python train.py --n_layer=13 --d_model=256 --n_head=2 --n_kv_head=1 --head_dim=128 --d_mlp=704 --vocab_size=4096 --activation="swiglu" --norm="rmsnorm" --norm_place="pre" --norm_eps=1e-05 --positions="rope" --rope_base=10000.0 --rope_fraction=1.0 --qk_norm=false --attn_scale=0.0884 --bias="all" --tie_embeddings=false --parallel_block=false --init="normal" --init_std_qkv=0.0293 --init_std_o=0.0 --init_std_up=0.0293 --init_std_down=0.0 --optimizer="soap_variant" --lr=0.00697 --beta1=0.95 --beta2=0.95 --weight_decay=0.059 --lr_head=0.0083 --grad_clip=1.0 --warmup_steps=200 --schedule="wsd" --decay_fraction=0.606 --decay_shape="linear" --final_lr_fraction=0.0 --batch_tokens=262144 --seq_len=256 --doc_mask=true --z_loss=0.0001 --train_tokens=568600000 --steps=2170 --dataset="wikipedia_en"
Each number is 128 + 24 x the weight over the matrix's rms, rounded and kept within 0 to 255. Layers, rows and columns count from 0. Numbers have three digits each.

# layer 9 MLP up, 704x256, rms 0.192, rows 0-191, columns 128-159
124167102113153154111089116129109145100096086065127173148083102129134119136181177139119098099111
132143135102093167121148164102089130084120137159105133147137076143121115169152133100151139109130
128140152086121141111118151105111119142103162143128110137143128151109090107115128110167135097149
144090098156080162119126160133140136148152159128107121124124124148109155149153121155143120088110
132161112079104110134119098104124133123101162115114119137160138125096121154126106104090112150162
118154117114110113107104114123138113112148121105090147129120113136103103131110128171140144138107
129110072097143165129119067062117082125205149131129097140080130141113152096166123121086123077120
121119076176153183106100155100142121147138124163150140174149056144106165130121158098119138117136
123142143152131174123136110154151103087089110168169121102141090139132117115040119094092089122134
095153119122144115142120128118062146169103160120128125128076137100080144154115144175128135110111
117144122136110124134100113151112129115129107077099161138113144146080153160129180141126136141123
123104167154099148114114147115099113139099156138125097124165155127133132115123103118130154120149
100145107141177136158075135132125130140124156132134106156111108165128122111109101127122113089085
183135129141098107175132123144124105119061127121105135120178122128146126142135146095142123091106
124126145075130100069140150120099082111098128157111115170143119126122142099108145122142122093114
081127103137135124171137136141152079117104190129161151150103140140126105149146093122147127142140
121135078167115123123133134173154122195150134184144181088163107135114095115104136145082177118148
115131128112120154169159154163183165154122129133106113141085162098119135116116158116124113172115
117108132111091096158118102118103108103138109081148167142142102143142108153116104151120103140146
139104158137104134155167174127092132145160149111136162112116145141137095127116103139130142127098
143102129151144123158148112091120138114108078141134160142137120118120112112128115104092120091167
116127142104159126125156173081101120155120125095121115101126124156107105141125121103122179135122
086114135098152133107090194131120173155150146137123157122119157135097119109134102110111117096131
167103077115126084110103144090098150084099113133152143119127104180142164107112145164156111120151
158133168151128121090111143117163132121117118117132121114117158159127180156122103127112106102148
098104154149169129080060119130165177081143135137099174118124146122156101121112100128132141131139
120113059108139077170133130151125185143091123147135102121113132112087122155122160131167117140135
150140130140117106143143104118134142121115135093138126133136109151137118138170141100123127130095
131134126143132132135142162128106140150092108124118120123147146137097096152140119147119110115121
106121139119139109129089123125093126127149135143126110175130154110077146185118169096132181122110
097099101122126116119149150136136118141116119045096129120142116118140094124174128125102114140159
121115156130159110132141142150148113147150132119141091135153107135116123102089124184114130153103
107149108111155115137099133139145126154111070143132129103173102181124126150142146139155124147133
133115127176082173125125173131150113160136140133136140134123144097117139151118116159141104152145
125129093149125116143140135129074105144140122142086162123130150110121146135118135135138121142101
088115145141133099084165127110120163105135151147122152111129131148105130163135087079094143133135
128136109203147166149088105130100121122161119156144119116145087095168152116085113108150152100107
129148085100125108115111125108100115129166163124119121104112130119110129112121121090182090113109
108113112142127119151117134132169166104131099119132118097111101134118118177137124148100126097142
137120176132103118091128127146128115158125112169146150119135143120163131114150099099186151129131
139120137090176157117135093141152147150121142146125097115136127118121108178128140117132130134138
145160103124085119134120118165139152121151122088130128123133117127102152167119139148151119108135
084122114118119127131136142155118102116140133119119121128146117098201121137109159102148136136132
113159111135108129164118098123167108094109156111130167136161126165117145102102151095115104127098
150137139105118144147131085083176103147075090111113144060148145126089163096125076165114152115102
173122109151156115138156107129108116149148083128104137132090129125203145124168129117156091098183
150127138145116110118096104130126132095158083095137129141141075139150100167177144155116106127107
171176100100107131116122144127154116178101140120118152163131143132113097132127116121127128091116
149143122137135147148158129115128069115117153135097152173124112104123143161083110145107126136159
115114108152108164113137127091149149107148152124122125098101143131150090118081193131143154119104
129101148093143087109111127103129109161113135103135183129083161116170127105113088110141126064107
091092107117106168109094129170099137106152171119120126114116094104090116121089088147090121111145
111137164139140121141157120134139152138122119150141167163102102158119096128159113160164116078136
109102113106105113113120109121138117105146149121120140171088164158125111108142114112106139122085
162145115158116107138109158131116170181104102072137149161134133095128137121125141143121124156133
123123138141080132139112111118121139135092096144090125112132140167071131186146119134113111115105
080125111134083097181174106058133126106117136141127129130081100150101119112141105114137111161071
131136115171096146099157140119125088074095148171163164097128114121156136135117122139143111161135
179136136109168167147050110126114100140203161106147119169124106099118096148179130108107113095125
109129150166102145159142159155128151134097158146171144163104138161119085144118124091113128110097
145119151139157100127130155129141141166131076167141171152117114106142132169131112126129128128139
160154103128135118187128103107147123105133150147119163093097135130121096104158149140151111141145
167131102163159109155111104119163166158148143107119147147129184118128105154146109099124120152138
114101124089073134176111126140110102132132137137109184171109133140180131144113097098106133129130
115107123121122133072118108153094141109087130206116138131102137128151143167124095159121086162114
148127056116143147156079089136147144156128177159126151104144166160110149132130107149062107131164
111129100109122186119080123155132116128141172114113144135125123107118121103186145173134118110160
120099135138147118126112137183116117115134105127125112102148118117124094108126090123110130138149
126115121130123163110111112110154146154118130163168111139112121145151081167123101122131144130101
169136128122187163069089141134086153124130088126080117144144141184132129145147173130120128141129
139108089112121112101160125139083099149169100132180160127107136129114113094174111128166094151146
147135105153091132125131150106101173147156136140135106096161103138142134113122129113147115135101
105101103107132147138121126124144147052184153093141145094155139132078120108127164117124132121126
103094096179117160131131135108157149137144119128132122145122116137141112140130130129121123142144
116104170137116119118114149111187153104149143087161170137129135127143128113108153112119135112132
118103130164136164111129119125085095158145151147119130115106147127139128129135139129113115126131
099126148145147167122160093124122099131098099124114120111139165105126151150134124115169144096138
087088119087147116115087123160128132155102090137148128104152153163114131140137130113151113167123
106173150116136134142191131129141177129139109101118132168143089109102107156081141098150122109096
148099164139174116051124147129082154135079132122199136092127118170145117144160126127136138116148
127107180093097101109169115079168120116166120106133161128133094152152139138163104131117101137155
061127088155148135177115128173152142130104107112202145080096090140163124158091104103164100142113
117126110137134160130087131126131110125145163124102125103125142142143117131129126137088138144121
058140103159155157086109183080107146164152157122111109129121132116160091126115140129169145140110
158116094160122137125125150100136141099137129112110134093126165087122147149141104148123109155092
130086144137100131135144135090103110136135098102096113119097150119141132121099156164155096152127
206112159150184165121117111142156132085138140132119122144135174064108151160144125131126120148134
157107155137133151114129082137172145094145094122142092099121109095112148133134127120122147123159
116153137102103146103147142102123096146151166101160152090132133109146080125139122120078090133175
114110126115111155142137143140133111123090148120167131132134111142137132099129118113115152120121
090104113168154080114098128131139113121103121125121155103121130150141164140121115153125094134122
146126149169132114159125120132092144145120132130148184126139138147109130119099116090131137140183
163127114106141147115136127100138156112124144115152142188100110120120129159140121097080159151114
169143166143110110119136151112126105134146118110111116146160136175157162132125124110145126122164
125148142158151134145112101141096099092112127160133122121128130097149119141114173117137102126144
165114124121166138123113145115138179112138177095099125140137119192151149127151100125125105132157
130122096157098115082131128157127121160112085119120137101141128137159127087114109152109117148134
126128174186075162158107079123131135109107111132124126129102143133146191134088124141143145141135
085132132136141143089106110128121179103146124141100141116115110164114142124117174124146148109113
108149092154116148145144111126138157166124129145158116118176142113102114133127127141101099115161
145108135168112079124115082136102122141055110142074159143138122154159106126130136126156114112130
162156130121148175120155162160134147156095093123166116125099168115118118123163133106183107164140
102137124157128153086072151158157116108112158175133109124150141125103114126134124099125116115138
134146137066156124125125129126138139102086151145126105144107109115097096137128109117134135146158
104174113168115118114135102114110146139133123142156170119113119132074089149110157148116057122098
133205088104112122108140139128141161112103118084174152121107156124115132145107111100156137127107
123132151124137116112145116131154168095100151149119137117149113102182136100122144136133134100092
099124136135125147127077154132104156053125102142161161096091110133123139075138110141074160151067
144085125169108104139129138164119116088121120121109119143070131110152136131177123154114124120133
141127135111132146086140163128131155143128117131076130105113141132157111128055130085126084079124
112143116113113078130158161173156097135133122072161124101125113122152094148143128138111135146135
124125150059158118142111118150092169123145121159113115117108138132140116113174116157110173124096
127178133169108146092150102096111140130143133108136135100126162175139162139114188121094123149135
145158116126140111169121141156154153106106139120160150131122102144101149150103080132101151119150
113123146139183155153158108084120129112126087133123135134137182105140162109115140158115147097105
150150088138115181163122128126142149152150108080096123118103124149147117121156113151154110072107
203156157111094143162117117116104126130096164095153144109073174156117137079129128147166149154088
090105141075074112100118156074134110112107124116104114098110141160115070127123133141119129108147
134117119092162138113073107122138117150128129110083130122123140147117114137154095108142143094105
130159107155111138098125101149149120148133163126143138143098116160131104154117127123161125074174
120160120094122135147129152121130099107149127140142134228113112158116163125135117117165091134139
095128133133121091132189104108120126163152162124109156137120088117124108144133145137092137177123
107113151173147097117116119130087165103137113141131097112161146111165118113142110110144134119084
117125135107106146137150101144125155137091161130167106143115143186111102177115094119156131159145
097158119153112119093152081073127091150078151150130131151074115139175086123113139184109156140131
147144164130165085160112121139118097101101145121134163132157138161126139122113130117122111160145
131097161113122086150100115165129113152138138122109127175075114113152170157140125113165097101154
147080109139133110110115105113122132103117168121115118172105142115128142097131133098129136132156
108073122146161096144135134114189103143106102139124133138145084140136147123140092100147121138161
153108120152138121097119096108124110113173130103145113144141107119077136108158091170112128125133
077157150141107084131105108167137078177131111137109169126150154141169196151117133117094087163107
080139118173091105157122160106135129135146111085109143123138163088133166192186124149100144134120
135131149136122130123117124091127132123117123101113114115144150141114139113117174105151121135114
120101103158119148105154143098112153087108112159146138132086165127095163164126116132155165139140
139167094120143117083123111097171117111125149143122113133110120090120126088108089144141145114140
125107095115090126133118146136130136090106146144142107092094099147121165111174121122135122137123
165167145176129112144144116070146140104113132118138104105099126169092121109152107153151156097106
112132145167136145143116171110149116147095138111106098127155093182141125140105182119140134139157
150128115156118111100126124162155103158127124105138143120134107092132148088148109132102132110137
129117118128125134109149181105111156137116111099126166140134145097099163108123139146162147115127
130140162132147120132152110115138163127105135148160136137097168124131137128091151161120135142151
150126139182119109156135134168119137116102103139123128169111126083145149188139100099166150094078
141184137103142159116127120121095102115130125079080103157138175113135142115180134170139133114161
112116122087135143095140150130172144172172130102113107163100087144101150105125114123085130107141
137124146124135119123112117099142129143121151097140127136130147169131122114123102147158161124118
135174130111165152135128150152150151086092110117130155137169098089094134131126107157120102169174
105103140140115150147138165111140125131143112150094135124149129152133142139189164164167156122106
131119129203112148118119146125105118097133082116140164162129182150147096121118132152159142145116
140138126137120156110095151155118142105143118140149137126153145083137160122114077155115110146120
127139134128163130133107131144142178121160130156107158194112093164132136081109104140126145089135
136110143091117085093129120121121178079149090140149085119075132117142150114142149163121133134163
176108128090122127092135139095133151140130109126156094105147134099099133119133164097127133113143
177139114162151092137160131142137131139096091119087147093092127134125139120132154144089125068132
133143132096110133086107141139173161135088140129123135132110144097146123137093143073052071160112
150117104174111121145148111116150118150166120130129091131096133112151091144148089184116124122122
077081117103138132112124076070081139125132151131142181139135161080093139136142097151101132125140
112112163158143124099125071152164141123142081134122143076165140117113133084124133113185109147125
144157128138162098109124106131160106112130113135078147146074131151126146158129099107106124101102
142168087142198112150124117147112109120117128131118143121173146161122121119142164097105115178094
123080114100107119149160100098100101172120163131106105118142163108129148157120157077183099122120
125132106123122130117132128119157124130145103151091146095086129078164110141114093154153090122114
102114100110127101124171124136160137120140130101121157108115132144097132127147153100156153137117
155137096104134109139110148137087123106153120168142091121157140150116143092106103141115121109100
107171108129111125102089144090119134095113145122134119146124113136124115150110141116171103109115
101115132115114115111144133130113152074127085145138129128103158137158101154153089151153142168124
143170119104155142061138146064150155103075168123127112124138149141123122118103133132107095118107
118140103162105139132144142151125122148090147111100119172137160121150106116146129128117081111083
137149128131157163079128123113116137169136149109163157098111142111141131105139122175093104095089
141101142138132132157135118153158112111098151103124159133116141109140143112147146108099146140121
131186094141096145108149127146077125165131117119106165139123095123098151101094100120136098100121
117133122108159136134114120139133145137120127143145158112109125122102129137135089099116127126126
130130125129100143195108166140120137079168093117130093082124131110140126171113090162094085144136
100087133135140140167133147167118075123122114181140150169141146135151135159152112110100125108110
177128141140147144076135135105124153140161157100132120110117103108148105145146126106143117122149
099136149119087095106113130134165167159079046157171114177129144095138123127099085133082091101143
090139136114121122118136134104118170122102143145156114096107130123092145138113122113147150124102
092113122156151150126069133148131157124186113140131119102150098152137120108107140116133121136113
120097167138122137104120117110161104143124114152129145147134126134103124125131104126187171096130
095141117117127128138132141130160132131117124155096091153143119114111126143143142146122127114092
134126109098080129135113136160119070115122118127147077131175125158162115138085104155124127185143
140137141139139159144141137120162160131107153137124112177095146143128125143134131116152106115097
156126165081084109127121091105108137141144154105116113171146124112136118125124121093111087091127
120103173171144173148089132134071145121107104102159141121111130151126128155117102135136113109130
112158122129125153165140148146156162133097123116138130116128134185104155140079131139116149126130
154141174173144094144126170145133154103118175107128126149142144132139107126117103129141134149111
166127124116116088138138090091122141171127127075104156131113153142128137125106126161156107119112
164122083109144127116111113118120104146148146152131113138089136139100106142127128158116121139126
119121141133143152120164124153064154139156076114119123120135134144083120116119130137175144162088
127141135123135159116097064103113104112103138141146121149165128110144110149134120142143116140146
139136180137130136173133161111100098094130163098152129098149140124159113106101144137101120095127
120091140120125158158127164157127116109093084067051115125117136159117150120114150150078128148119
093119127156143149169144100115127128120135129129102162109123121136140111148140145118120158122174